config.yaml
head_dim: 128
qk_norm: true
parallel_block: false
init_std_down: 0.0
warmup_steps: 211
decay_fraction: 0.808
doc_mask: true
max_steps: 6748
Each number is 128 + 24 x the weight over its row's rms, rounded and kept within 0 to 255. Layers, rows and columns count from 0. Numbers have three digits each. The size before them is the row's rms in percent of the matrix's.

# layer 12 MLP gate, 1728x512, rms 0.0629, rows 0-108, columns 0-127
098:117150171107103159158137129106109144109118101122187133110128149105107114125158128126097104128131126135122124123106106116146103137136135148170113133154103135164186135129139119199087073165146143096123149126083096125101137161127127168138118165136149120155136153136121137092128117093166091072148140124099171141131119103129113140149152135096119113158170075171119148137160128146143089145146
097:144117145146150112166133135124098099140149123161106137166150140079096138145134152110129135118156063094087137100132083151115119135091106107130120126134110123134110146195141141165126141130164149145171104117146143116100128105147157098121129128165138102165147108113074136129108113126124114143125112114120144124101135114109116071141112117120133104149105145168159108130150147144167131138122
096:142133178078126148168128129118169125151122134090124138112131182125142150146118136130135102143108118164096132086158122102084120102127159149117151097130128140111102146111154135155120105123110106116134110116129121109137137179120140114150123093094119163139104074125125097146126125119132093102125124064136141113132148144146127128124127143155105167130163128157151141136115140137092150116145
095:097150132156138140136151096093106137146134094127104133103142091125126137178158138131174105111116164117162169111132131103127153145129125121188135112121142108119181112135158129114112131152092159123101139133119098119169121074083164144117123125126137106174137121112113129137111132137124126101122123138106092110134120108126144130198132120109095130097186119106137115097097083095077174127125
102:113170127138112135152103127152090126130113113129109115162139079121150116141150160130088116122114113112115150161068163103141130165128157139146123106136123145122128150148135129103156153142106094092155144107137138130103131136132148194174129100128118144157169141092135103145110126143148091113113119117091105113115150122160113086121105146160137132161154127126111120118127113171130143079093
100:155122127138137116156077141137158148156127098103166130116152101128113125178123078101153107154173112127111196119129146123110153129112122139117101142166155107139120176131120122166144167077130111152159132124132133124167122143118156148190134142116143100166129060068162131103099123147128185129119138150136105168108133124117112104145079105171097153133155118111088108101123135107075137132069
095:150123108159139110169124138105172140135102132125141135148151182106129083145090133115161121113103140178152131107091142109125147112115125155125132141146183151130061145128137151148138114116124142117117114106107155115123105112102134048112110121133130105133064141164149104156122148084127156096093088078132147116171129113115126135140112096137146140111105123123085131138120147127150148121099
099:115196115155137099086122174085099160133127127117131118110127106072103128147155133137160143113110090139144113104120088133158147121116142110166116148141149108149146129145118123143144107090152151158134125104101095105103096128110132144118113147138125129145131125093119137121086151154104131135137111102137092148143107130157131122160140132141068086145136126146085147117130179138139155097132
099:101152129123149110150088140177130128140145147144130165187105192128127093166115106155062090117122099139154135097137136095103120078094146118133134136131100182125123149140139174164113091124104132154147143114106141138155113142121144137117099101074106085099134176137115147152110147173160117135100112134101145133136155125105119124121124185163136150138119106146151107130146133167096174101109
102:146109170175158089159093165140141141121126130127088139153128135139119147134142107142085154116149120139123130085128140097149104127130140120147164109172120104153129172132143141145138139085116096122135126122148099135113134143134139127108150130108096123135114124116108165114089170114103154133113118124119113155090125106147137109143141106106100159124121099129134116113155144113104141096105
090:117127167148141154122133132115178076175101154158091121130104148158103153120125132185136147103103104095136109141111133159096111119107137159115168128120106162149107125104117181156129146146089143131124090126112157101104132148149172149176133114149092081120150115135174138126162128122114135155091109157121129147143117135171155141090115127097150139129122144095147121115164079085157123154081
101:156118173165145115070104144091098162139156133127100161128122120145101142144127148153145122111115112092146132161057161084123096104125104108131126096128114099167097168111087179136122119099140135122129094108113117128091125093099089149143139134111113133153112104146143108141136119149144130069143129124117153085102114143133111143169105130171123167153138078112085113141151100143122154119122
100:128124091171158132156114100121107132134137121142120125158144123111155083115134095130152120127117116165109093133139115070172086051096113134140144122162135149127111146133175139139163131113119167141141133124098159129113102127087117086158096133112105129110114075109134103124136163128113113117142105147099141169100125096105122145117129143177089137147129132079160118106114141111115116129162
094:134115125127179129128138121133100103136149163157154188123165157102141107119102121118169138111133144080133150110125105133125120132162142116090174113095114141089145074152172115127105136087120127180112129143129104126137123143070130093111130102113139129136102146123110126153151147123089137144128132147127136140112135082127169139121158148147126092171157122091137161115099158088119128133080
103:091108157160118112111104125139124154151103187159107141113157151134109150118128117089150146134154127185160108125102154103137152143145142095098150101135161114110115102153088088129147100136168116129149107112100107121092100099118126144138125179139125149115131132122147151107110138148102159123094085107138095136095167128120114125101137119176111147135089126086168139165143160131099115115104
104:096101152139141126096124111113157107159064124120145109135100138087131136128113111151151140140143145131151122090144132104068127096146102112094097170109137132140108135109125089101150122113205171184139129103119111134158143118106149142121118128158087111095134127154098136111125120108143134127149125134090121124101093090092140142139128115085094111129138139119164140104181105137153164141146
100:130144106163143132147130125142201147098107124145146094107137149135139132134086089168134136113107171152134101123125115120125100090124132144137123129112124123123096109099097134140113106075118147102122108121096089104135152120144153143109126150130102192125111169074099149110104121102121170112105127157104152159094094115165111109124138157145040104145122037111138090121142122106105123148124
099:173130112104166128107127115155179103127139116137165133137178108099116132134120102135118139139107149126122160128161120086129112183141124117103133129154139120137111156117150102165187133129162137152134123118112140116140143157116102127106134116153112121150155141104136134105083124144145075145136135098147088112094134101152111123156140125125100111127136125116110134133131137133181135100107
104:143155151148086142163163130099155146082087160140121142143090165109160133146136132178126147152134083150152128176154150108097131122096129120153132119080105131144140135156145115155127107084141128131104108112129105132123162140130093132113122165118146105109135104108128127116135139117156161107140061157198122113122136145126138196171111114153100173123124131133118143163146144119108135112135
098:141131170090127112134087141100102133119106119121140149120084096130128120096174135157161142147161120170148149135139164158119098130174146152153122120101133182175183104108158105171144100132119107112144117123119103154106155178120114099110148120131102151189163092091159093095161124123126094097123128129115134117127082119109108117156161106115109127118131156095113126173081154121144151126128
093:111141157129096086118146104102147119085114120147156125075148146123114142152145133119163096119132127140161103138134129133077144117122139112081103093116093134120153119142153137136081140153111135110137091137092075136105120138167130114098144133159103098122102100161116185128097120137154100111120111143140145115069097133103119106121100109144096154107089149098142141172167129167100167123133
098:107082157127122114124156128149108173142150101144141139093163171079150103131120112092100096121112103107156124116159071101108094156111126091120131138172127147149154138097148159111106140088125135106158144125132153075098155129159121156139164133161107134116122128154131108158112127138137103151112166144120164128132120112132128134122157140077127130127117124071195108122155136108112107079150
093:161106157124124115166175134093166119109122171131106112158131122105086141145096132178134104093131125145158139109104127126161147161118142141142096115162126131087111127123128165131111103110103111165109137138117115142118133106147128157111156139129122137122131145162148130140115155112151170096152126121123138157076106116154147165114156151136160150090151144112127156127114136107148137141124
098:140154124095116121137168144166129139154130121135133173136173145121124180125120120109135156108141143106150155084098134102159182125169150142139125148111077165103156119101156138133133141152124092137146141130143140137134168144143164133098203135105107093138147129146126166105159148159117105131154109139151139101055093156144120102139091094122078133133135093140143179192136096124144138125156
100:134140116134134109101113101135135144105102143110156143111134129093125132108104135137120085148149135156140165124113093113144124081100112120091166159123115095131147121095157146177162120161165079151108208107140070132113107152153136116089108148099140094088092130170138119157151105161130133113121116169120117127166124089146150114137129098125106137167128116132165190187136140139159115117080
104:141112121124135122125154137094151135152107100141114143100132130123107114129132099115151153161118107097127109155164128113114166136097149123123111136088135139054144129094145169115134111139187154161132127086111119102109095129102135139159078136143107179161106160109149148138127149137112099091117123086118120131109127125109100148115091108145097135119141144122158117113105140191140133108174
100:149150130149167128142088120137083106124137123116150099096139120139132104112127178103125108132122117116095114176128162142177169102124112093152106133100147089160107106093163066116160145115122128110167136116143156150148176133156141178130147121121121105135133122103101102138145129095118146130134163111143118156077092127100118121113183115097132126126124141134150153122143105136131147146179
100:081124158161104145122096145148096127155142145157147144128135135126104150101136114124162141078142105111106122118114112132134135103136153121113099105123107090096180123151132124095111129157116163149165109108168126110140070120160104126158130198125101127128126113101138136086113159149131170157148149085120128114134109136109178090127126136125109097137141135160143132120125134138096081159119
103:094127149121103142087128105135054137080140124106120097151133136143155123106134134096168112163098131159139140140153164112088133099100140102150112149094176157129103150096150127153127106117104146143140170117110169165129161139148128118131096092116135116158087149137154110114121142127144124093133146159161129130149144091163124101137114081142131142145145133103108154130133152129155138100107
099:153149166157102155099107133160140113121140151172121125133133114123142065138182166149102112135116133148122116097140133153105136143123101094149136113132171109127189190129137114137104096146145123149145129116142091127097135164171168137134145167141142121143093086136092111116132125128110119150165073091111166125149067139076116122122101135140138132158139107092151135118152113099130141083144
100:100144101097106137150161144118180096094142147129088108102164133079149156120144149154136131124114108072148127149097118104112158108135136146108152124161118162139143156144160100150124153091116156090167095116141145135117167136154165109143096097118109095144130121134157152155158142163112100106148143138166131133130089129103116154144144126115104101153120114123092171114085129146150132108155
105:136144149103124111152095077125128129121149064139101113131143115135136122111102119130135159098101107145105100125114086139132136082110172126152133157111144175126139195101172127123139099136130111119162091110098116129122108093108132122100124142141108112089155121143164164130141157075096137088100079138093095132115114105135111142150088068103132115128133127094114121177142100145082117090152
098:131126198101085123163083132122092137111095143111110141102140150126124155125113134111100091113100157158161128085127069162125138112102150113142111131140169129169124149129179128146128157090116160119103094116155157140129111142143148124153124135137114123156103084137137151129144089154142128092179148121123146110091104116167075116130159112123156112134136079141113105144111108135109075110139
102:145134123111167123158124120099173175152097129108133127165157137128152160120108126146121141126114132154102173148102117157137127114119103111140088147118141129158117121096126133180107164147171157163156094115136132156075120191109182133112093159150130150132181136146151129110134149138111116139079136102136125149142137131132147132136139166107106098134133127131145131108104137082173090147109
104:095161128117112124110137054132125137146114154151125098135125123129138125116142113111074090141109149098144147117131117144163114132105131124132076104176156137133145138105126165152134168096143096095134156114127119081148122147140146121105144133162084116154125163079157100158103143162133130110119124127147163138150124101095141117139141105164136155075142073125117089120111128134146129109150
100:114099168156160145118114126116113147160064162174149080162131128144128146159107129107086153141098153181167119110110123148104140117140138087114092117149116133116122137154146119110140086141096094106105085100149134130105090123120146134145138109125129168150107101088122121137165141122131086173107136146104140164108129104148130140132101142124141141115096152112110133142089149193173128152162
099:092151144099131104122119124134141144126112112160155105100162152064118139156093138076113153147109108183123115123140125173133131155108141119148119136122098121169126096166115145147095125114151115144117120119137122164122113136085143140117105153143115103103109102148120150106098138115142133163114134122115112135142113117149144116119141124166099157177156109158169159103077122111101071129137
096:158163117153129072109116099140135140122112152117123161136094090129144090122131133153124145125116145155134101107159159137166128129136136086096114139124109107131126153124122107122143117149093124116140084135153113085166160110105121188127133156145124134129142123145098138166133164128133107155119131128121113120089112107129135114133178149161100089129134148100138085138120123142127097126107
095:110110137134157098123152139115129098083146166128145127096087162128127121156135154140125111114137101133161105122119130164110127102130097092155134138148136123156104085090124110113123153122081113137144091132110129101132089106075123114154117168116093125167134097140120147154129139172131085117091105097111112111151137129127131112153123124184149100127138166094126114160152158147133107149152
095:097136174097088121146111113128124127133143129138137081128110101138149168124106136200144129128111107131107134139154146123138140125149159145121145122157121151168152119121118128115104114121130111114135103123131123133109137129109157126153114102109137133125166122158169141155147148129117128142145107142099119103161078100121082148069148116159134151135094139093131101127108114146137160044115
094:140111137117142129119117126134155107134099125112147118151132092130122125121076100100120130105069128138144156145165095101127093136130096136108078145152120130149111103135125152127137150143121111154135147133126158161131162131116133123079135143136082170147140123132120127108160122142104128145097141140115112166080094134131148137120076122157080144101144139141118103109145164153117126089135
092:157140127109107140096132130154149146138102107127140092117136082140125128148135095145083113093119081163105167146105113115116137139147154113161114114132120101123112114131180092127097144129129141114156115125106117136165151166129130145135143097150136135087114094105110124122140173092138080130144076061145148167083143148109133142127115120156107138142127148118134153122124138121158129143126
105:097151100183136101111124158113091156142091150133120153152119117125096159126121111125128157143130149131118111161142104078136133124121097069142147124156146124135137088153131142133145085073144130104119159108109112162133138178149134133158081144135130089166097097109156128100117135110121116107147143104083136131107113130163129130141104143112081113115117106127126120110127141120169155123159
093:149140149107113135144116135101162136098124147152119134132110144142206156117119133131094128093164098111123136149141105105103121133145118116131119102107137123139135163134138116079113074085103126108148120139174119109115134087135139141137147170153119123108093147144124142095132137129147139086146107159137106157131105115136136138132092164114151082171096146136104092119133150134115094085145
099:130113144132113164145085146125147141143107095142163111150119147163116149147080096166161139122117089152119128104118081097118095139117132112143112118157065121135122136117095179122146184105085132132134132131132112115123111155149145100135113117134092109133163133130120155142132130100061127138135121130121137159096109190157128117116090095138135116111152120161129137145164142133122139140108
106:125131150121104168114120113119126138127110080130152151133119147088091119089130148155112109166121091134153113100128104110178141120126115146159134082102146113106106132078178123145101115097134143120128148105122167143104119123142130142133130143098133098131140136145149168128132135118104136131081094132152116138119163110115111121097159100104114130125107165127119107103108176140139136118130
103:132122154114137104174153124180155114097126173116140097143120167134129132109131143139118125153135122147087135142137136171133132103131075109145072110120181147165132128115128154142155093174126119117156137103152135115103113117122136124150117138153125144124175158125137102148098114112133088159116123124138164157174115138136125125131120106131139113134098159147109112147153120140180163079175
103:158149149140071141120130104096171124105143115115135099118122140113153158117153157148129126118090129133132144107133101084123103127146157135145118132137126124152155144127109130164082122150184136129132108117113122104084135158125112119150144122167095140124154143082103158122080131123139097137088155142161125137126133137105112092133114122165124184145162096119114159129076149101147094117135
098:148105145128146079103150103139163100082084131090137156131130118143076161145138135144087083149166152127141107136138090079125107100172155114116112138120124138203112107105149100101156135103173138096159114120156109184151109155150124159127141097131153107109186146105148119162149134174118126104152138131120152107135114092118122079132183118128129122135146124137123101114129124154165120108083
106:090123141143151144127105182109139100136119102122165101146162102103152123120128167184092110128130147131124195137113147092131142169116114144138078125136133147079137106105155143144099111128142133140131181102164128143105140125098112099127169097104107129109157164101152122076109078119144131124160129142082107124148121122148090113160120101136110157154133135142108139126103099160164143109132
105:109113173125107136124144116117147130137130122124127114147169122172148142174133146147120117156157079133115131115105124117142121098105152082113097105139147122120112151143113116136131179107135128115083102105097106136134154176151116185158118177163131176124114160136173123117136161075115121124147136120142154127129125093139096109093118119126129150164091121149117125133106126132105126151138
101:124138133116097132113156139120147130159094129151150112175142150132134102073136129170153136139150127135133137132140105088130121136098136151141125158150123159145117129177120136126163080129156159113103082128130126134154103129151166075122137134135117103147125146116088140132140156112126162144143134131103151094147106113101099138135093135080110115110090157100135132191110141149120116105167
102:121138117140122084133125118084094119122075123129129128116142164134147183162095180121107103138157120129127144148127118121084087090118123094134113128136184170158144119137123130126159123144174133107119145110126091123160097149114066138086146161163093162090140106134112107118168141140105095122116129135085088157151106130141122126128176101107125155147122110098120088192146125100138113135132
102:114129150132146150134126116116127114086083097137115151132158153113105183112139137114154119130126145106132118135170127108114138085092148102109114090122114112136120098155121093144157125162109160150128112127139104149150128111146142090101091143090081123109067111134130103100121160087117134092142175169147144131119161121077151107168163104171142119147150156124092133161147133140107034101122
103:109115144152159079156106149081087138135140128081115143095098120135139159113091151149167117151136124118128170125086204152116083088125135136157153137140128106100149099130125136143084084154173130115154112123128129118086101136125082143146140109116115119118127109122130124139109164143109133134121109151133121144116110108139098123162112107131100169143139121133102105145137086124142144149145
097:126101115116174134138169133125112097138101113118138102145084116163118155117128123120115130126153140135133145101151134138117127118138201101127134180175123139115139079108118127130127139128127164158119134133109094124138148144155153136113103110101101147118089087124163161160160137116112126128108128174120114104132144127111058130129122149131108154129119127163109151112133126134133116110128
100:125124153125163120089135135116093138128086065102140180158155119094118194125127126162137100117141143109119133148134126148139089118101173147157116108148124139149117124119149155104128152156079135144111111114130061146144104102120145145145112115182162128123175113133134108150175156096109157129112120122091123158134085165141156101117067151171148095149130172092140117110130113104111112127124
107:112106175149106113154149107159132166121097103130103088081150146087143123116124155133185118099132147120060171119098113087174129127122183130159136142104103138135159116149126157132129122155156129110071123115109128119134158146135118124087146131144143136102122168105117128108127167130117160094127116139119170124149161107131143137137170124143103126144146126145160102193134146091097143163109
095:110137145150125149097120116139105082092106120131105124142127134176146124116152151138091123182122115130144090106121147177126112101146164106145101138110138090138144065111124125150106086111130128116139089110105162138131113112121094146133136185136129142152141101119095129143141158112141092126127141132108107106147156144078078154121158125143089166145129100119134148119060128139104130167143
090:133132150124150116138123096127135121121103091137113110121132132085124111177105113122126157082110130138112194119101111142104139149130095160159094086137129097100135126098138129116150121136099103102124109125125111125153131142157129159160138149168153110110116119154127129174122113099133165138107133140169162138121107093181168139140147149116104138157105158153126118131187148118141150123113
103:123068131163118140136139096116112090094115164086120135135167164157125168158079126119100134121128128144138132115091106137141119109123130083106080152149132153170142144103091092134161089125143111128128148108117180173137103153110172158184179140132123115143145080160152142143140118134134170111141130127142104110135129138150094154129111134094137080150117145149102121109104148134110125098104
105:122108132135150147149071080120101145180121100104149118171098138100163137134108067167106111094132081120127128071099097090111103119114123129106114134087147142139143126146161120126133131105134119102128100111156150147138162115138106125131175154163130141155058101131121136132141145140151115085126133107142137150106074138141098143148123120132085150137153110087123126133134119124084098107130
096:131152082119093122158113138158127113148122097135114132113113123125133099089108114139157121140143076147101131134127155106136134103131126104110176122095109154118123090170155160116114115132141121116155133123133123112132133103142102135077166114118122147143079133112142123106129162154089133132173128081101129117119142135149085118106106119123115132112098145084130107108097125098123108098148
093:124097157117146102120128121077098138156132093100129182159135156148116087146108128118060116162074087141118137124181123070115175128145126130115115115123111087139098139165151139109097157147129122152104097122120135125092123160103151140130176128113110153124133137125106157155143137127128085159108088167123117114081119153136174194135134133123111128140170101114161135116104137101143154096151
103:119102147154121109155143094098100172116105099090136160125095104141101134162108102165138090141113141116088160143109156118159066127129145115159184150134166144148140141116153141173114138144157126107072107127154100154112175113146079099127139130127103117127095125113059174157132123078107112162097128107129144117143112122156156122138131130129137163110122131134123140121098109130142128123113
097:136149154122143116137145125114111138098122123139141137129109177146121103095130144181153114134141114136099109149107146149121165106128116145110098113095129162127142154099135152148122122117139172130101091124113116099139103092134115111125143085129150147167073122115124143121115118149175061129147102140116144116097117100137093138140115139161137169117147091146130128121111128114157138120145
103:127104125101095103107114125114105113137175157117151130135153099105108126113110136138141109125141098113155200148100136083131120113064092143098111107130130129138148094083125083098060110148143140115159121108124120143123121164115108174139127148139130144152126129122102141149125112146118152161138119187117131117109137113117082108175118132110103160080129132149106162119068131130127103111121
099:131146150144166114159112104107108164124171161127171131139124150103115146163139132142120139142106105121139164114132104157137117117128098116119138145151152130139087158121116082134114163107169131110161101112164113111121154102131155148126124149115148139124170155099111116157171155186143118104103086096143129140072132138133165125148117147110134092119124141185119120119132085127116178125121
099:125120159120098106125121157118106142118131126164136152124120126134104153144153133152101096119159138160122151148123106111108171102086128074137090114118140100133152126103170113154121164110149142109135162111141122114161123120105138151101132107139150160143138089122158113095132182131128123110152108132094154088143136090142118134119120135130117123115132149111167158165155090163111089096174
103:080154091109159097110149107150183099145103095116112105127120136137169146101071087116137123116100159093157131156118134084119121120135185126125142147113125161126125147151147114183143122111111101129069138107124113132136097121086114077166137114086109115119102103179124118134108125134119118143160155140112143149123145130143134129130121125141096161098115134142115093069131146145178102153102
102:141140118120109095069170131141086130114155090084088126128075102092173140129139105119135174126152102120127161092109158132116136148156152121128149124150154089108151114127170109101124090104155132088119131112075119150096110199142100123124109136099162148119139085112169103124127146129104135082141134097164107170101138139104131103128125117076108090124115125120101137157129130105163085133135
100:091168115125162146152153126114102189108103144144129151116109126147106131114123142149145128163101110114136155154125138129143069130138055104105089132159136137110105137147113102140119147110143114063123149131143147094116127153133142142116112200133090133122121125110122128116164120127065124131123164093125096136118132132109140129145143115127099107130167136158104160129111155128157154137108
100:129118151089085180099119126150135153146144125110132116116129163116144132143128155105099113130113093145162097140144090142115128120143143112126122075147114129152124114091166087111134124181158115097113153106100162066145113169153147147100162084098115128127149134107154110167140120142171133134118105114096112149158178113124169136109137148141112094109121128123106151154158151146131155108109
100:149127156120102097133116128062149105102092145137112076109120129114128133132112145143112111139153127096145118131098091161129119106105120177123120125134104119120126157121147114147131109142153188159139090116080108143141128167104105163134133113125111154119141092129121092134123130187149146183142125181106146152136120095117099121179139150108093150147144110169132154176103122119105121139133
102:160149107131136135106119172139135138089084105139108184108128092096112133157145099158164098133172125116149120101174094109096122094174152115116093097146118155137082125094145119156112124069137138157097143126142114107143085077148114138102105121139118144177137097143137139109133137143102124109118137141113153146150116098139098152101099160143120116119141160137123157126130154107130114107146
088:108117140079091158135152165136133127117139117128114113140098096141130120129074133115140141107164138102122158112086130129136147127111110121114125108125152130123098153134114123149119112139116155139113154152140116149140114134081115111153137122140121129112173100110181123113065089090153142174085128101164150150137129083184130125188149126122144115157115094113186088148130145102088160163148
106:091145126116114099155140120132124082124160087145106112151130116141148156112116155152076148156121148133125135135110096105149113115098133104132133137146135112148164129114154171186171109084133156154121146102097122120120097121128136162152195160103141130119103125154099113132095089128110075133155147137110105123069145136110122109114142162155128107104100139163150153160118118141144156130153
102:124101149122117145131157118128138130110155162156142152126111160126112166152103087156116130171134164093123146117112157130109127112144142102124087114119140192163088147145149135147151133150161116110104122125162111162078119179095096118131150154153107147111126142106103110149171137148140115137176143173118125111122080130177087143142122091142149140164111125104171132150140156118121138102090
105:144100095148111129117125150090142149102119100145074120151098093123161128110114112121117097133097130143148128120144108109059101138146145112131094088071174145070140115112113100095138111149159181092139132101119166107099119120168097154111170146127144147120144103070128109109162174132085101162134104149140147160119139131065148129124128146113124129109158095158113143103165125132086079159113
096:131125138126147111118183183116133125130128151160169166176154149135100167127132113123101138120089108093146124160132136130104169115133133124108115109104124115138112138135117115155105161099123079149164116130140132087139150117136135126162110161145132150107134143145124117123131094118191125092172142141104104148108067118137167099104119103150116123138123115169128069147116121119126100121109
106:111090149143146148119137078109160180118157134148135116132123149138119162127124111108125132152116161117131120122153128125134146160134101104078114123072089102098130085114145124101101036144173152107133135105089123104113112151156094130129135174124091130134150136127093112134161118092115135104126126123125104143146162125135082113122120105138133131121136147096158150140153152141101082159167
102:130151119115097120156151082138111110147081081100115129182106109170104112149146095111128160148133120130103113106150165141147131110136136121076161106148146122133130146079129144120110137119114164101156101098160101173105133144123130155158122123133117092149108149156136147151168141122120136153112098180131116156133122105117162124131153165123074120156131131124186151126134142130151141151161
100:126114157110113119167141122135105112132112119117155164114141115122118130140151140145128073124099146145160130107169136098140165129126161107092121110101113159134143112123155147115079105121085148132110096113160177144127136130154113118136130095075150136157149096132125149114167143166115112113176115118121151133102195122124125137160117095091096095114128101092136108118112099115103142122159
102:152128125156137142138100145144106130126102121125120131145101147128156114103091136125121112147115114160165132059151152137123142121079123124134082128135136116152154115159180148090128188159125158115121137101145169103144109138170115134111160141162156125111168109129092116170095156155130111124106093174174162139167153116090113116116138162111108135100096151113199109136154153100115138129092
097:128136119107111130122161111105113136147114129123117104127139129089116147173109111143111152142131100141087134122114119086167116104119169093106139129131101134136151148141108158157123103119090109112166165132127123111151128147151137162127086171104120102149131124135152119108130120134142148129108138119071134165121136088151099125132113133121115170159149136162127141077129150121118151112140
095:128096125175092115183125164124136111175105090104092137129112131139166122101074104132112106150121121184162149122145132098118160121157176127076146134152097135112138091147118106159108123104156155143148142112126089127120166114127146090151150098123116105135148149097146129079093178117148143127111108134095135139123125106126115093094151138138143157119100130130128102110128166122115105062164
101:115172153142122147108093118164094119152155129121136125139120149154153121144123110109133126139104109127130192114134104126140126089149137131150098096148131127139133134117146136116161135126085117071155130103174158128130159114186110159118142101129087092158140100114134126138153130118177127106108082115113157116084095130176124101096095085135158122140171151109122160157079130155128128159120
100:165106136126148147168102123156143126128119149162107153161100101095150176120131128184116123115160124136125176086110153131107153147107169134143116128083078149169125177150140117091134130154133160125159153110129137143155149118092143136118129150116161139123105141104141081128098142132146093124137119151182122109146155105135151176172149129140118124147104134151129115153132181130145126137117
093:118147125152082132082107109149083126145056099106099100126129070127113117143132114106082098125130123135117124095148120103146139133116205133168098077134115115107137126108149102120097116144132155115131136122106097102115167142110113115140157134107098116157145081193106150124140177116165137122139125097126146112078097141142114133096122121160147163112127088123188089164114106127154091130118
099:128121155155131150086114142130108114137138134079149112106100177100124137126107155102074145148117114130149157139101161102128114107189097128136116122139078163105171123113133119167122149140133106130132133108108142150138135140141117119134123085142144123135110139141100140111108132146129132154120087100097121084128114155137109109129159126122147182161119121132137159102137127127117125113124
096:095132131119116121158087153109150140122111104153133172136106131132135131096134093097171132125136126130150136142135097106102124145091130132123100124112132141130112095151121177141163140117130121160154123120148127109081151138134163130156137098133065098148122103158109146110140129117121097122108150095105104145144179165107106175130110133108134101105151159128123165105140133136155154164105
099:104143125151111112129129171116163142133116132098165099131119145140128174137086091124153121104169095173140156126151097122102127165137152174147104135154098144073132165121185131111117163174120137129154139125082144088112125144186117168111189105129074101115147122113141153144120161113127154132144115103127110103153124121102112160108129109144127142119137125118162096125168146163114169117154
099:145121146132085142114116122164134081144110133115128165159202144140137152140127142089103128113112081143155140110154102124144177151140172118132139124115130147104076093109148132091126118097137120151164115117107154090069133117095159170103123112182120139130101113153139084141144129129153099152131127158108140102100120162124099106131061124108097154143118132116162128138135109144131123170128
096:132117151157090098175097146140100134117104137128137126122120149078127116139163095156073128155140113150153120101151146106112145108140104141137132093137115119132135132167129110145148145136131121083134122132120084167140134179130108210103064138109133142156099121156123160119131151156115166078115115104179141134171096139139118136111109143152134141139128077146141130125089141112124083163191
104:129140137154111121136133146125104130119148143139141142105170109143110121096159116109090158144104112174136145121116134116169099130118154118119128100121100092184136156157118118114139138135153151056101107097144174156143100172129127162156157144125078121155129124164127139099127136107128141129112155128094159119102175139133133096119124061130106120171139152138099130118149128162128084121188
116:170114118133106099145113125102141124117148081184120147146113143162133109094124119135133088152151111106144154126099149150122130108132141142157128115150113160137105167122176092136138161137134142115155088107143113144106159133134118162166203105130133126092092137107134108066151104097145121144094092119127087111115157075115150171172134125125091138138135138103157124130101113111147082170140
105:143118150122142126112137109141132128148105116133114118142144136148150129148120116180118139150136100148138165148102113163155134111166119104146162098164168149137125139117132120115171128130131137124096130111116134103123108092105098128149165108130150149099132133161117190152091134105100178097149145144122141079100169059135102124108095105095127147122143106102141108131130084149110200094105
099:086136125144108114129162136154149132087091114127115116125117127149136106181123084172163141110159105131105156183159110139122128104108127112134155089116140161130091139085141154124085152115150120155127118094111208115116074115101083133159119135097114140142124122081131153104115121158125108129124119133146140099162133110124118135116101138147094113134154084106148135152198178092130129127145
106:110181106150126150166153140071149130138153111138147174144117160108121135126071136123117127185126085167142085121093114070084156119112154111090107127130138134148084162124121146192104120123149089117155127104188145131099146112149151094165127103131139125163133162117142124123108147145127138131142138113134104068128147137161112096155103148150125138113155138150121134118107170121094136117173
095:130139159116145120099136131112142110120120131120138132126155128106127170145151094144154126086145141114118107127128140127108104142079138160106104144135158161131086158100145098112160150127136123171105149146099105112139172144135123155119107093109170116127124107144167109121153115147150103101120143145170118159133097116139067143113125103151112147160141108152124153141099141093105126128118
101:168136127143143106126099138151118170139099124145144142101094188129126125178138089165165126123155109141167142112135135092116104180112133150133115114147115140134131144087141142111118124146148162118139159103135123144106137089112142133157187172153113099125122080092145129122110095163165142157146146139119168100107133133138156114120133135092062095102153135141136126174168108157075113096133
103:144096138101133119115148141156132138130150112081135133104142144125121120167147170087111156128133117144141173129097142116160145147118147119138098134130078086103131112101125125123101136160109103107165144097133093150161082114134103145177152156171152142182153157134136115090165164142089176113113127123125159128120149123147098116153125107149142126145131130100105151099141106156096137141158
099:118126147088128101087088122134146102177124159153118134148119100145134132114110136109097130115119115119152125123115080141116145151150143107127130110105136149187138099095132120130104119143112139113108134112144113130127109122127144171141112139164101159159164162169152105130144105139092138123125135103148108075142149085139125118155136119129086084136151100130149110106063148153095130115108
104:112101132132117136124130094153110065177133159095139146126166121145139103110096143099163123152140154145130111107116123131111131112067136104138129123127136163119117150179111150107105105086145154141140113108152156143088088139125152154105160148131122161134186130138139155122120117108085174110146118142107107103139171100179096146130132102171136144112136135146137145123129113151105104132091
096:158091154124121167146078129139122104133137087145112149135130108109132122121087118108066161105129106163134094126058147113136106145159128119099085099119117106127084107135142138155098130116136107143132117112095158147140101120155137112160145092159123081139116143159140116116110172122107118164155139117129095130144106097132100122077155145125118091122120119109169120107152131108148119107160
095:127138150141133139116125135149160161123103149127149146136128146187154132165132115151126128157168090111111110133181151133126174094089146080106130141146172123121092121122128141114145132152131142148143128115145109157131149130154127124178152166148127177127128144106127097106127096131118078092156156115123163138138119139130094100149124113096124108170124141140116080147165146104106120145137
101:147105129131113155124155119141146109150147108185123114142098100086143129129119096142119129173169108134117107137102092104115108111118097086191159149152119129119149160128147127160105083074159152103131080121105162094141087081137072070140126082160137109131108173111130134090147117101138124080162140115152139149147148149174131112121158162124126144139111103142128174106125101153168119163154
101:112142123130138101149110114102106112130138162133120115171105124175112126098105094111148117102136160117073130137159130155132140131135105137127109134098135100142175146119131129153117069104169135098135122119120102141159097131125095146129106116141122120139131132110100122082159165131082096164136137110088145128114143129108121100144115145184133146146181132127097129121102151142133163159138
098:108149131113127129153151132104129120100105111162108136132158151137123170099102148117145156105108169110118187160131112152147097133104123139124143177108139138110145136156120158139163117106136068162123157104125125082144107139112143144113108139147149129124138131150089117126130125133112117151145137124118143162114115139162151134107091106131115090167156122101128128125127133138131096133168